{
  "intermediate_size": 384,
  "hidden_act": "squared_relu",
  "positions": "rope",
  "bias": "none",
  "parallel_block": false,
  "init": "normal",
  "max_grad_norm": 2.0,
  "warmup_steps": 200,
  "decay_fraction": 0.575,
  "decay_shape": "linear",
  "final_lr_fraction": 0.05,
  "train_tokens": 143600000
}
Each number is 500 + 50 x the weight over its row's rms, rounded and kept within 0 to 999. Layers, rows and columns count from 0. Numbers have three digits each. The size before them is the row's rms in percent of the matrix's.

# layer 2 MLP up, 384x96, rms 0.21, rows 222-362, columns 48-95
100:497529476518530433495429397538451465382523424436604619531503486576450602472487482450426511527538589453512516471491560433540511517517484433450492
140:459537572513466529499480583426486519488478558462516500483536502431453519554505586510491489454457492408408472470419600474529557523402437466464528
016:490523536384544498443440559461416517495572455560441490595373499514563468538578504489492490551484621484529465369470465450514517492447466476549537
087:494512484461572512561431535461449501439499488500475544461489536422561462521511529663528532466485567582498476461555525466459476441425473449546471
101:549508541430519501486435525444513468519454464529523602598461484516538446563476474470567472490503606528532464573537489556490498519485558454450437
091:561538544441453471452481458497504548477483538498456550540490498603367605469522528496467402481499508438548540448538432536453459371569489505491463
092:432483532512624555516465480469517548527467528506476506504615656485506509619514528508451504472477505507518557442522533524532486439545432477406567
091:619416527527525539453489490531514457514437454488466532484502545456471449532495483495535443472469529503425555484577499495558524484513490440568415
104:562563510461540477417497423587500514480535580424467495566559491496459522461509408480373517496496535496564479489540429543495441558441476478467450
017:547500502515486566434496527409417447505514478486534423548348474495529521484440514628585507467500483466533451533469481521472471555584552540496585
110:546472512505504478391512554578436447532542539637545468469439481576437448506467502530463484586564530445519484525569544554544544497531577464566462
101:430541489511552469558440536568438509473611439421594467456491524486554451444522503547656467444587500528537499611553464398469544466478525478552475
105:551502553513521562464519498474483533550462578508457478464641466530549485447485502438466631446494500405514419460485517538471402531527483412456455
107:369460574592536530549451522477526627478521488440538479528564566595546516485483528539490485436541502558555424512455545624546499560525535432521422
087:476432527527480457561519474501573558578499514475548619579492628582463543481421480435505501460498570425488527469497530398495490542473545521486461
106:556494520551482539468445447488523558542508548441480428520610524513601545462498487399509420473514471403539399468529580519484478466514485467374546
111:475554412459498583444549578549503447584534502516549475567468485484505495452558501561429507498464488485500426503400452412497481456522488449490514
105:465459457585503564530567557500587506508452573487493523497524557560511576435474540551477520528553472544531506535521526555553487447489471439573639
086:433427482458508466504607481517481516566434561553384456422548596575560535411510512480508530526491526526522535507557508545477536519540575475518620
106:543524406540488579476583548528490429511507490528531473517537426495482497523545557464532419644488550505423457460482509493529465535534516478468456
108:621572501502492503524478534460534472526487557521493508516458479492450634568407426436453563436520446465507472470528336537529518518586506499596557
099:597604527562394487552494477496480517496464402459571487528453516571460477485618522571544492513471490502436525510478462503549476592491576552504460
101:438451510546527589522497479653574493612485503502520454588491530527525575490570445558461521448454532568385478494527595513436569512473534453519499
023:567431476538594443554427556445491495481574492457521489519427459513492493570556537601479517420499573566495455462444456426565482536495478433517558
084:527465448388505471442547535493472523531507383492466394581468519436455544452509506470544579639517508487369512523506486489482496567481491541580452
093:512504564475493597462503507555543554664519635459446539509537503504493469490540467557432534479460503523470478450520554565485488543472380442511460
112:418440504426585587557611547531454410441436461516513494464508464498512516592410465447596572514596500448428504494450491520508606532568432408532476
081:434531474586575389434485539470490497475475531538458508518522495448546434515463574565493461556542487500508502497447499468529492523514501368400541
099:551523554531484471481486449522461451449522485484539485437507603479515523434471530538433533440456428456490458496626420504460576447513479484514661
102:584415495494506539519592501543442500500455524540515494467486448492518436516593493588477431504446575532476511569570574484520498589503543490502424
108:546463586458537459430523535504564515497416446528504438465551458485441559540533542521511479572607517536473418436474453459485561480476535476510574
109:587455510386462486526466506544485437575429475489440485557514517471399508502485468463553575521571531541447470506453557495536473562432442499547526
091:520449483483564569521506612578445506544482524493462514592488512600523616410500436497523579533527485521507504478514484631521486492519531435452540
098:486460514499441436529449505490500537421525580501491412459507579479526475501517380487500465452473471526536537475488429492537613576570434488528529
087:490597432506475455489549513495548473547508507490441564511586511453483525504504448572517550484569461541427492552573480389557548522573508488427508
119:502468500471576557511519436467464549502481384426559462458412504470535498554571527448457483578399593551483462505491526529479482513553450513486505
094:500512507532557486507478466465478547499476549643458521462508496493473445483486473522481522440516504501441496463625483468590558396518585498557548
095:449461611583531523491498501478462504552387494432444451552552562497557473498543392503473488527410544532456496443508547469485556502477448486455551
099:489510481482513491515551456430434546445477522535486477434449517438495539423528455460520525442497500476511566449462500450472631497423447548466514
102:486507493549434514484487574406530527562520504505494460520458559506598570548577583384523520556541425509408506498521440577403458498545533494518500
100:546478577418452456540472483476524504542499533507566460460504467485482528399522591594434435543456469409577576413470547500520428565428536484566419
093:520506491570570572540479527473506398545510418558563497473464601522513611472391440508386557440535479500506506542562522515473502476439465437548557
081:494523473539587522431523482426417439553514458411536518459507536505529585424454594491511497488511430498399468481465633491442473502510463549491486
095:505509485552563459482582441498518416514469558603511465540479531508515535482507553478475518379475511411456520458554446495382503449454500505602602
103:512446471405472508533532492490450487498482513474361523558545541513503523414420432540495522455438466604510481467506550489548556511478472413583575
094:435596578587446517553479529530542494604407561511559468459516483520512544518544491517602487527545490526490517552520494474500456472429507462481536
110:573519417417512590496409481508557544531481583612530503599539515523490487500401401484474626432467524444469505330542556480565509503547528486541466
105:450424459612448478454538492588390537575534511510579468438493484590569525480637506526475492579499513494505476436539560585571453461456452473515545
110:417549563455459477454531444477498443547567518496500402519537519494474486500445471512476566452501503466478492536498398511490555513538523523420557
096:538488518425394473431481513530540470430478608530567505486465496504538458481479467504504557580513517480483569450520493617559530573487438497548551
091:451400566535647399503561454551461500462392458449560566530508453534413498508510470527490490467596535464490464479501504475566489490427516444512447
084:424499479597522455441525522496507529486536454474571408479571502494564507570426422472588384413536564533564410654512600505470482454489524506559519
115:448403438549530439488551504585472560568551491511517468486451535542522485575469585486535535545556551575483444535458510514457607537492368553504510
088:483534622485494542414465427491429457507449401543455519496422474529506578515465529490500456573478542603488512487469454446410570611514489458563520
110:492480468533516466437439562546517545417441456469517591518457538544649493548395458460507457450500536546496479425496513494490406508506555540622491
106:449480575543465486506521530477512508421471347495594524554559475526449527418551450559433495454598512600448552481497512478533576530527515503496527
098:539506492511581464535493622454505471607455542488547476442471495470504466563498511392564506480473533558499464480444616500553470574473592501409526
098:544529556548503494505534513466443497452493585498402568546621535484517473527503530502506488496496427420547468396484417485550539521524467516526514
108:481531560553618481441495428634419439570467611553546518496481484493453488567525465494487430517509524438506453485554487416552555432568555533462432
072:630461547552540503496477414503451473515379434427525517578514531494524531529545457476519635546572413452579446521538547489463498625525481505493527
107:394603568647503492520522462537482541520555594589485464455476488524455528501524528441447478489543406520514432555440511563466510552531513438526621
097:489443534497539490457477518439556467595511500520541532512458496487481463469459498505561459491398589616457516548503428554485408532486437477487480
103:447557525583458612460541444499546586420463489499475527381518538547488470548502414477574468537536586585538494475531503546487501497402414491423471
098:495515473417406508482407559507425440571498559492478473573534541506501570449502401434564520477468526495469477479464575516604521396423428474397564
076:521447411553439515494526456461356515453551520507498465545460474510603508497595531507540431503474499449505449519445509514491470530463459538546500
110:538466538461500499537550552522495524440550513434531442534524431480477574484551465478484495480525532606451439588552454605448494520525546529456505
083:454428505518467499475482485511482481520481491508430504537541549392510467578498529562490511590401497518462539523448387354436543485561479477473494
097:493584482530515527570497501472464497410539507441522509552531590513547495452500539557435605391516505459588488413521496414602457476459533513538488
112:510478447479440518477494574507481375559463557608509445505467604556534469543463490453452509488503561519445467515521493477455547561538539479486595
092:503480434494483396473497573516490442562468497475413600563532525511559519472491467532620560561395468526422511470518458464450573521508522415474472
096:481488487492496526413537550469503502491362487499462461560481550386554530455507564500487469538512400452463538440510502578604449446468518451534489
085:405517565543569463453504464442493542447489517479456465515538419576525516500486526505513421498549377511458494417549499560549493516509548507437529
081:493530476523526507534516503495445438485534456444459476603595559549521406487412459530477561564375379473485595431498542458491424547481515479480473
111:463560501556431466509494467545503518499436518444520578572471537463509516544535492608434507556531512480465493440515519481465443523410523537413405
092:461479536476467500474548508546564450456524412425509450517557480554434522450464529517424483551481507508506541594532562511561425558540587498471527
105:458489560468403552502470562560473552575493510483533543494488534526524543553525510498516482419542446568345452507485500455529464535543442548531577
104:440574543474517505542408450428524589484486449480493514456477472540537471597569547440560479430511531518530532567437496511420521474460452527565556
095:503550549462670490561551486470492491461589591536497459486484498466539495550574541462441436495544461464521477482520445489460621448457502542529538
103:497466427454511487543559462557469521453479503515454436431612472483460566487513531417591507474499425437485448510459570460427411509428544402511542
098:554433484500525491554552467587474489527526523483498428471475535499477582575562472505454556574418512535489484494416493669469501519485413513458593
091:530496589583481456581496580433489541542548534520486468495474541489516522532479461491456600530449516551506527385479538578482542509560408562477488
091:457568520548520553615542583463437527556400510505489471504508489553519495535588678521499526492447474500514484493456506615506481514499373576439464
104:491509606522511482540466472493509453488554518462495462472509538472545482392533420558543554513521546608477549524511527435525510510451410516429483
092:561523518509586486504455442474461503480456521428524455525428615443500511513580459425649570540503520413593561512524470556536490573470427532496501
116:602495481491474413476508513450395487496522506617448487449479423505520469539482463452514488583489555574512547419509465509502493610474468497392509
089:444495458549490497565447524517468547526580455547482590448526510504484501558557556559572505555480475521492424438530505579464452475438441439474594
100:542449500509519619487474484496464584552470515480538473570478446521574532516483546521488485551529486549456444507522500576389465465496530447501491
115:506383547552503501509504564537510544537516515449601540505478511531415502500496542573396517457473598451512418551396520516523507481521497448465472
102:507481495558417509531571445433480514434481466473519477446492493503494551439473495569424460493632518519447499367597458570557486508457407486600548
087:472555475449547528494476545489534492410513512476411645492467516494528520507554413554471441521443503455311482503592430506467522497572502507516525
105:468593487539474494488465508523514437513417476551599412482451509434521393455447489567512569456433566449479552470454546469605520478525440525590560
110:518441421618434520581556562491491553504453444461518484480519501532504499438510451603453454505617421539498457633507516473438605492523452408535511
110:473528519388433516498408439450555489570512508484553458485477526454518517597563532527519495562438467568501526478506489536440368554476494495461634
092:590540507435445503644537517449517487513444548564503511543503475545483519508515442489478542452576455522419477471502557554490472465415415418527527
101:477494577587516419610467532507462463542463600493479420502500479541533648500513531417506476485471368493423466540481527463495474545548518452454499
088:487521535493506531506558457530496525521515526513501445553469451442522494513553501551490530560427520495471536464444494514483584468494547485551368
092:439485553521532372488458526434450497456565539603503463467537553483482432465464489556516403488495476376549493412487613478503476547552533460454574
091:563577472558484447493445553525434554476462575428465441476492457478527589433559471469492480462545428550503530583504560528491396565531523468407484
104:602441457428553448471457503443494482535438533529454497607445470435465433559423401556505446552498507438498502474601501447541527505526578487586483
075:533503563471562496503569496512569430542523541460521548631557578373472550527507439513538494453553397470465503456506619545429501534450474519476486
098:482497486534557485518600404382448508500535491456533505490531550426470496444436472524510529573528578550479419481483496468454476412461507374513441
114:514413492527470461454469485492412398437515533563568588490486545592454491437567444529463597475550498481457489508468487433559559535490554523488501
104:445430505503488441419432451524554436569500433519453522543486492560560466540483412504527365473513495435436468527541471528526622506468514518637497
104:480500465472526424540483493515593550520575617508499428522508501474441481510501454555463518468438547540468530498476548529563554554461388532537525
116:410533519512544521550548545508510439508428561606448568485456572464587429471439460514540526483550548604427532540480442473472518564514463478459488
116:581439585486484430431507439496527574556434497404471521470444514586566498607566413523423513465515528503428501503494558443509521561418526453510535
093:488401478523528553525578524562450430509531477442459437567489457552457544528535525508487485504448398480501523541537490554549546533429558514525382
087:493602480505500515556449462463468507575528436594603510542610491440396452490466531603513522468503518550489563494459390500549542544496502498494596
111:489481446420564482523533402475478511607547459517477555527426484432474500616525489473563440548412537589458499525437464478472512493474476495386515
100:501483458481521552536425535490435490491485463506484493487482562686469601517501453426599515524579504484615439523419590487477550427485553486495485
097:496448447405517519377477471413495627470506523505494390460419501355541487530485499407519447512540447551561562481452487519503532538512468521445546
103:537496456478516440484444472550555515466418451513447455409456487463515582532485598498460561554449449514422562519471430549521563582508536424533541
106:497521606461479508443580465464525556469487468448451449492557553502456580498520453410496570533529494555519501512478495471502545512487518482389485
126:438536466464531482516530519515463473493451478565540459511474553563466486429520516558425489428578575470520488500541576442548475507496465404568492
112:443567460417460549586460542603470535551597452473508527453525500477527495529474486515414484472420551508467479503514534575600449529522533459464426
120:420528526462482459493479463474538495594551569553515487469506465464407435456503566502489553481441573505485505366486488499535516457473494490470625
107:501498397476487532527436458574457588493499553527477488418497598453608508486508521528443584457459452478549515522468477483468611539501443532453447
096:518415455509524512500528491482442521494537427526536550502447485517546522478491554492499469572427482495516448372414527587529527588462488611432445
104:556590550535508490555498439460504512507529630517437526513508519517555441641535441498552452518499566603364491497502468490575541490475518553427513
106:532435606459576535460467485360499499521569422512503587474471494405437476474519564575514385482462555494552517494508460537425428448424577489433518
107:527521446536566456535459423524479476460455475412471441473582464499492507552532538552618503496610452496571460529440507520505527550562545538527504
110:497427453474481471473519472620451499506503468482530424532469496439593541478500482525437494585446389517439518455439456506559513544499372535523492
095:457510387467585456441518457406437413533487535364530439493548509404422543523453583494585530482521599484470508501535534453452503503571660501493569
117:556455481670515462508533484498536500480555531512467499517501455500497536533432419585466443528487392461533432418573519494529568448512458497429523
088:527572565508437475505403402465531562482569389422529523508482536528490474503531551472620431579509414507438472546382465428441444495504464446553447
113:467411474536540558571483576542423416561543487491507451499443581508424564528474519509422506473534464495467416483434493577528504483510546457505533
088:456437445477559522541432500555508593498445463499551496431539516552468537505570509475486560398594410540515479478476483483501499562513401534513493
098:570522506443551393501488459472467496556409514400506470455462460553460514550523566453488523471490437579512465504433511468472520623492512530390443
109:518448521553503522483418507528411463520493541421487456477393507434519498548552548514537515521458534524522525532395438508487459524387497537506417
096:481477520499495498543449451526407503541491577463472498536498487476513497512502478604406506473521479565370467470535518540496477494580428514469487
108:630572493589529498419444563489479565616460600510464553461508440570472508523499531404553534552499471465527525472479512504472489580537509523400518
096:440518485547470515529432543485468521502426515524475530459562515444421564446498544510519546385452469574591531415485489526495468488438419503373494
104:418522504527557518522535469548538543498558568583464611508545528452477529562530533515548476530613432572505411609431598516484515500430577429444523
100:481456644613512549581454506507522494562442518421484489500500512573478511368504497585507552570552554501447528554513601432429504576474519539453516
099:570475478528586534540438481538422470479532527486458383467486473456484566522549587484460535471446457418594538487492469513521478476543425469470525
103:488498480542594450519453460443560478404401549562485497499520437520578437472423527587497547476560515523609487501527471497528445548562488479511510
086:480534528487473485358441370546494579550541483498482505470477504599576489519496560347475557515488524484622485518537473506513539474591446479510516
119:515414463486475486521520508459491489503472484512572561606487493478510455470572564577563427450464565496502520421519427516472456524454565400440539
096:566537394429433518627557433485509475512430477488529485531436452551452521581469529457447490513542499558452543502503487494478549512499551491505541
097:516525521514493514425503570504527426555471425456541562555531523446502547450568466433443459490550462577429471439574584421489446507414461464449445
107:500433475505532528529511410454438485493486371401540526610466424512547467507527571436574485587527512522498495468556493442576515459514547491500514
# layer 2 MLP down (transposed), 384x96, rms 0.21, rows 222-362, columns 48-95
098:434567459520439471457490485510655500567471535556478599489551528515545422525547486638508467547441488441494448472547531479499500482460532594527504
109:486457518495533538477512523484491414458527479521438509513486491526427568456547484457573475511417492510476524481523506479435568533539471556487498
015:499415530452451602475548477469613603518433503555442473524522461512485501524504542489482438475613526514580433463559431471511558497484457566510491
090:522416472529492528567520498394538597542493487546515511503532377495452527471481538484498541486517511506614506521505411481460486493407529484590482
106:540489430516479502469530471545498544539525465490417565465597407537506560420555461504491510588522518481532527477523454513403483563509512601666478
095:503473542447442533469558445478456576541543454457492523466528531539522432615556485408430557572470432496436564550524505568507516526523493560458442
096:468505507479511540513593483480496566395511508508538385585589534446513502619512471424481437592516485457532610457437562532535570496528452483469445
103:550488544562606568465450608471583494525402525459537458555428558490517552548497508546449506489490528553456535626498536452600506423505624478546595
110:557555525325448505485524434541505517511402396396427488481574543423553532557414538437492524455519610492468523480469491535467487528552492444448419
020:427483396562509540424560490532513487566483479489587410429438499490549493494491549452504482498453526519559502439508390550581540491565519496462474
102:499555506495507468453504510509452562469550433504542526522658468572547429609515542470555423443485412451534560384495561490526492439538564500503457
108:445391499514457473522504475613590580457449506456468510525467528552546484424561598498365517494383608439449485479447565528465507496500452459502493
108:540436515444430473461476464456472507478533524540487485474487440425500532465472493574496571419531522497505588565500597530514487578480465481492490
105:387391475514450547450529452447435479442490458558465491483501559487501457441570512492487531456531535407548503530506545523438540435469474558513463
094:451565529515561535448560521482470597560512468447541560497543555505480527533532610587449518480470486571519570469331512404508507532543481593411464
108:511443489491634405374515427409554495513487474520460491594426466502604452488601545484480401527584476560503586450511541556474549530442567535493508
111:493524472535536487503520478456563476564483483496506478440485594505530478458464402567460456450459494485483430527463499387522457444492505492560471
105:455532455527477465501563363422566521448497412464541486459469429522435482501500528482498479477474501567446505509514529470473576539484521564483502
091:466523466521478420514553497514505542572545523475452466473517519526498382439607431479391508479452532415516533508479389460434552489458498464471507
106:498611477434473481539405471531557504450571499518560570434441455507484471456471530531547502445592465586470419442565481456435542399439486433543465
114:577494489441563465511469535462430572578542461556562427451592454415499435525582407483519632522494504480496509424514497459443425527506510536548516
098:620564585457482533514500565488498496501404620479478572476518474473482454518450423526418543467623490453521399550465491525449450506480558480460462
096:438426543449491563481426536509557480542541512480487521503522518477500411481444485459452513494472519499422545561556529452412484593508564524557542
028:495479478538463533488552493524470495667584473533514415451405471457469446449433566470499477486399556520461481391481457500501502571506480642474421
102:494504471420477512517479408508583443469601417515489466629387602461486399506506519442426449514463442541483461534543447440498521486511426534567452
096:459540498500436541473629584479512398433455549480520455395456516533557521583542570535435505502556527480486414459509536458429450506528501546419413
086:363463520536466490466529432462495418454514487473474557463562517460528373589512535500545587475592542500559651471501487492527464476528501553470522
088:459449571502545492511502472546565507448519469546508472537569496478454534369624513533555555424470482454429532577468516594532548433523515497436414
099:541524436532422480395505595622501496494524518532522524556420542562505537535541532524443527502422550514501599529521509556469429494478544518458472
101:476505525438498501517494437584480496531522484452474446414552529484485484562470506464473492506541567489553585466460529570436512403482437461580498
117:569503522552471572540498520495423523492411551532426554572598535563564503508444503453544592472501500454501608529540533558555502555484529378484474
093:458465500457424485509503546588628562544493445483461482479555472411469496483482561500606499475574456528522492550424433540498501450469531521455406
074:545514465433449430415504514492515503462533544435407544504538505561432469498560428597465552519443568501491608509528429429484521502502558452538504
104:525520427447518386466477514531518474473489464536527510458421503491466529557469538461502461465411541465497379529637506388523540434554452504573500
094:496550400473484487460511569495503579585478540411511449431551538491533447459486431546532588489435516485478496611459492482531537509516441445488524
110:516486532556560509527525576532527552532423528391548418521486551481575509541457461493546528420501447538533502463461549554445548571493550551454408
096:576538613378529483511578496540534610450515448535557507511494471468433477454586491470473443567479492428464525433614537514513436498440464474496547
098:408544584527500516586518571441417483563442459486485489482613481474488425463571470527460487460447491556580494464523555511407480516556503533602522
106:468542494447525529504589496434501579510491537545522544549548547548503416425588502441438468535497531529535473475503499495491425543524570505546441
104:503509461496548582536531440517434532524465476564585467419515511556463410564433530445500549496477562485538491481566541541590550512438444452512523
104:544476463473492503464535559477515473535456442511497601480515382505585609479396425504509507513504495586449492581518393545443564458569448545594476
100:525570501516432473500475491488548460486443437533539516414449531507507489475467419638508533461531600448441564511497551490503475465555437551543516
072:477501479484424397504497431413531467576507585475556473378531429432424523497485506458497493464478522497516582542455517432444489493530521564447428
098:468544565559471498456496520520544441407492545514585547484413467473504520446469484493497467586510466474395523438576513601488426377544514500533417
108:562531492463589519539527450461526501468556580462496491594481485556554471562464575428504506601462545568434448476481582524498560406562593531533434
090:445446477424489496470507424504499528491449531518537516392531552460443467441542508543577499464485400510587492488514507509574504454523518558455481
098:639409558535443539547487524387460491475542488385568482481506588572487510528537498506536497610530493539502456474592478471516514465538559522487477
098:410495452526390442474488451546526474635444444456550582485520512546525607461536452476441508561544552509483594479502508502547482389526451449575523
110:534516487607566541605544516586521472482430461470556487534543498452562605582556529463471584449398541464549451471401551562518510522509403534453454
101:466509578505508489588497516513478398515477575470497542465562490531511420572553507473480463503485469498401650530490509567566439471415491509520457
072:472483499554500467511468500556484478508477503477464504479450414549469491473435521507512476506508443479442536559471457486551408422509483521436445
098:514553411502538463489446503629529551449590511518419586504514436497436435500583532533546559540497470516470548458565546592491456598470560490411508
097:414470530482527379439445546517509463484517586401556435438498442424508468472561471450498440414504435475483449560447491579466410464530484489467520
097:466394434531455520472523555519500459506491621456487385458547559475595556523557527466479470465436529527486538562532502501389480480536455553407483
100:470572493488446557526405572513508520394500496436580504528595427485557496518470491464515439510515499522397424451436517534479548464538533455476500
107:505525561523421554463526588479424567460406535401458428497528517545488512450492635563537520514514476547516541409587499441514546433496450508551538
103:466455511600536617543555523509505486474462485410452539463534523519451473466529427502369507523434420493498464563528483486436491359487511507576532
098:577452513499444455447507418542464557473518545441529511475546423559541405470525404585493447470511567404454515500560533506553495481476515518581597
106:462436557439502438418451443417527558464453509523461600388464406523463494522523516484545464501513471505496465510498488578451432539528513379503485
078:509555505579478466479423470476530480544444538440453561568439541396550435564580485502473494503539527546512482495530589605512490455522536467519462
113:502556501512420535516427506409475402424442444479453530566517578437486522399410560441506556569473512443509515511487447528508512557525578476458503
102:582518449538613464447507474532541468476471495595511532590550471468519505480507558544382466468446389477550541526484534516423518494459567568456581
097:419471417443527535473610551565516520483524410492444548427519463442500396408443538500538486429516475586509545471459456493472496555448497516433506
066:556528501510514505488528513497468421519455549472391555475529465475483600441558473518431498497434487488412555504412439560402421422449460537413517
084:489530465529448544497531509491474487481444466490452505477495463589510431526383446465418510475518416500466548573495433515407501485579392488458507
102:486526423435432411490522535540442548420521464522529426505626424478448532486459473485581459453539447492388416537493434479455490445517509461459469
075:516525472562534528602406501442426495537414436503495621440560525583423580540473565536456515484522446526500539425536629554502473563459559518574468
097:580487472483563506457575509582527504489553459461515497540435495473496390538486565518614552523485597493410538543501332495403474517473483539421528
121:427526543567473451467545610488373453549460434572520529436489564536484480527439467579490481469556491482472506425536613482468503490511500470564484
095:456536550493492490509491528455463580486491538450424395538445535406527483486508472582459547495476487438467379480458513463527580555575593531457506
098:504540481523449522504460448506449536503487552534540509457549500531551472520466489568413520525505475540509595475554507501490462550447489449507577
092:506497526488462480555472400460475525498475455472468511514581419487618451536461515553448421476562500437532558576538472540553515423517550480617425
081:518449518472477484489561530504514450492501441461433436516511403493512562528589592457559599377543393562465628503437382573485521500480543527433481
103:556479551471526531533620545486533536523514491460562441513522517428523526447418519495480479572479510437451503471513522529528497485512423481493546
090:551561488529450493579453497416553505391457477500477476608554436453499535530460566414556406443568422500502421541542456565480564538481554506422471
110:455467497504507408514498560560445572521531501436495577376469397511508582522472492433462537520482484543481559593487475488434501479530509525505469
122:475558425520458568526453403488425523497474515584507467475552612602447378467471524447464461465523485471498489466530521560549432555575525538467423
106:566540519468477510467564480596454454467467550460483503469432575482480509530445532538413525423508563434429506533544418631500600426468551500546530
103:525518348440566498574458446470444578477502494403494540450609470431526613539539457523462477500504547538482512523486511483468575466464481546591505
097:546506522384566455566430520486445524564468516457510499524602519445505579573465508499496504526451554514470518544515512423448495591489410510485425
095:490528435403495549466429464509544475519500545439462513483460522522510511458570435505380499430486457528511482580583582551452469482442408638520408
097:590534485412549474467537535529562488466525554469470490586506567487528524570521494412523444467585505518519609539599476510532559582477531507462537
099:541570484534464539440529494529531426486515529501550467502542501545528527437421507453500589615470490444417488497438465494533484440478532586400571
080:518570492612475490430526455441534463510398548478518486479628508367484400517621500572584540480501444453560613481598501555440459514499545544484492
103:504506390492512566513455487453581526523584483561547530576438536463530495568484457480508505506466404435500490426484460580460497418496476505540604
095:488481541490583512533564440605485595520465525499597566490476429398451582527517591457585532440492457444525464498540533465389497464498454530467485
108:527559463430526422496488562534455539425514475482562576518481529457446458480454527526548554548537538444478543517404465468482513536527387494431508
101:480543436472459493516465502443430528498475428557444529467520615462567485485598558500524509499440519530386543501515447580415379531492529563561519
110:404551466644447445462522491474492468458593550530501541550563541523501512474451571483438517543521450500495472510500485513428498475465576436466410
081:431522410495482420537425488473543485560526485409478588501510504506516466550470564506476513481478504468429489486461600438434411536551510577565546
097:421535538579458426489491497511448451528545487497540528544557580472465488538480502524545529556438565478563597519475495541448449496470567530508467
109:523522527518553527478558500539440546451546524465436554454621508470502499566444537510515414543510513557496531457441562527522528492502555381444420
118:525534485523413480501499459495452416436529422512523482513491495544543455543586500580353498414504487579442525568484579556438522448478456521396586
088:495448486476539436438530471522500483412467377556561498427438446449524488526503502532510450531439443527459534478541515454501516399550553504469444
099:493441458416507476403499550388570524475500478560563497514439487461498507623487459560489526518501541541514481424529459490514558520497582594429530
095:491574456488506581457492528508540495480491496433496530528535504511544443430460422459462493416547469528419465549541422408462450445522467526550595
097:539483573520494426527562499426604514496479491473464476490442556509584462463507471650553542479497403485587527564510493536543539579421490509523466
104:580572492581456359535509588499445565624494483484505508555457434446446500488451517507462412447527438468432553572534476424498508536446393497468474
099:596524513501557537461459505547453438431509431548433498516539479509492489438592569444518460554549505536490382512529410474462462484594514428475475
084:524525505509407453502472443434460512442414517415488583453527519353533449547503519421461471492534518477535531471455459509367457489465461482417453
112:397550523500528520466555537508521525504617455549555566460556466495540571498474408520579487483572528474560523515497525573583428478468499518619444
115:532429555414413457605471517474534557450529483549551430456462495552459533477479480450443531526504510440478418538554466468452496493408493482429446
101:510566464549472535573516514538474528450438466563486490466549460472465441450589403573434464509422531450523519507547516524540471529449542450562483
104:467496448408552533480523387530491477476452492545496500391411421453600592476512504488525478552485512502512572532514504377467543400495425432471432
095:483522518546539453521428469533513510601426484522437477465507567451531522444514495426562511534440530480519625526525501572516568437417507470502501
097:523502501445470483409547462519555495525500511471528514454394466492546406554463475427527497440406515448487560494359535525437501436493499528440530
085:530433481513483462441482493451592465595496509439477574463560556419563524477446556496429490479550577518576584418494504473467532418514536497530459
077:548564454541537490465484457477467521507427433481500537488618492380423540477479492557532517499465494479513518497504426533465511453500501514436495
105:497519574458490500576433551498497467563500514467508470466522595431478492539526473582509519584511521428539544604403544566490530541485482528443506
086:460531386511523543547481499535494535411540515421437505496439525588470523460548472452507466441545484536506543545397490596402488365478566469444425
096:430428592513473500464559490433474434408489450450507443464539510564617534543543548463554537571561532495484455555456575485402501493419480504532557
106:426497419515585528477588554556417502547495466538521408485525542481482482463481492475511605500607488490560508569486389530468509539505585531506456
104:525472471435499486490512578467541541460566404457479501407527547456547534484490570492537455570478529452463510549571477476554490456531552458426425
112:468502510482522453521484533553468501427486515488414478571470395478599485522552570473494633523533456599499547459379437502474573511562380525521497
104:442469540498428470455525513486377518430419487549559442492454502522421504429543515472565432489522477472510502506538439558543504509530547466458433
110:427470586564555467440485497554459461480468399530520466595491406537512615497514504539505501509579596497604546482429423454431514522525456580500485
116:517438459523446461633529505496418490535549543471503478534423449517479416503537465557413509456538563451503424464473503464493616467484576491420605
103:514498432484445398515399463456514499528391442548392395518417556503486461496483457521502506459431542497499473424505467541526522468459428465540462
105:518554502497432567509547472444509498438532479385401603485519553528519517516604589539555483531489519459499610547538538554481429495375483453544503
109:532427466488563516543464450489563417479442517440506473459581530482381471435529524515443480414565458550571472499539505541523488519527602360490398
101:535508579447553536570489439519523441511574450407420531504467410471442591466492464514505491425532540541472549488501422614511525545489521431504429
098:450529420444438512465531554506398497489518494555416492511611548435485511478481473474539496475533575520555561467583476685532442462532457574518532
062:465451452524396419505553480465476471487523516452428490455516457437464442477425465536475518464511477482376549509456443503424505488489489469520424
096:585507424501413546546488525567548444549436494497533565441540605486467387526486553504523533502526492502404502593471533556486525546510561540486484
104:587450624504580428465525461404488483518637433410548507509525488494487517527513566487570511509440499495523470505468559442551501461567430544547514
105:481476519464410564317488457557442450576453495509517504472535524464468423474413405452535521514556451503441512515504515532512501507528490539564487
081:518473464463487455450515602645517553438472509524500552459507410497543484518441503481617524432538514461508509541464515482532421480460513528425510
106:480473570478484517521442464457478543466523503547577539554524510430549499512511503423553470559533563456405620539531539518548393443512468511440551
104:512502510450446539422548472500483483437513537393501524632435462514488532472535534412595501510453520429511620491551495487532592557537453607466505
101:540488434505524490461440504477531523471460589468529479595547457379536489482384507508530548543489443587487500494524485480444525618434410538500576
100:583553498612526484460440536562427505493501504526516572450600498520580481565422572544429463549435493538541572485505585478384480542554533469563488
097:460509462430435404533525542535535586496442490537520447410466492461534506628492507501497619567452469598583514524412523486475426518503519544532425
107:526440523505464486507541470454549501477433489533527503619475491491436553479512508375545400593423430514485518645554514429536507506432471491497536
099:484486563431568538437596576522472503542498502504472522538492548528551515490499544515442534506561571478524492521481459353561478452568630580496490
098:541503456537524453505484482509518431407499445532393522434517505453464465467493474386465458554472434505477477543395425493439581465479533461498586
099:518482594504511580457453595419567420483524438545474513477555504508574405551453460509447461534462498491452544498420464403538502416518507442474501
096:527590490405571518524582456374553494469410462565512519563457577505533533495456474560509457543544499491490472479483465459520461611411591487504557
111:504440546393452483578561395507422419531530497575575528477455445417460549579516471479455528546477589439564472394456473535429502558473512444463445
100:588483501585476440558470486482543501463426449582483455515454434457467575435437505558390526461475536347423549463485543464527500491499517553530500
088:445456480542531482498556397572472503491493401539441487405495420428509531452503500488479533478444539462524541511531484576412523484478447515537481
119:536452485422482505508529556520469558495401638590601473466527532440507459523444410571427587544505498512501480558495451491482520495513483501406482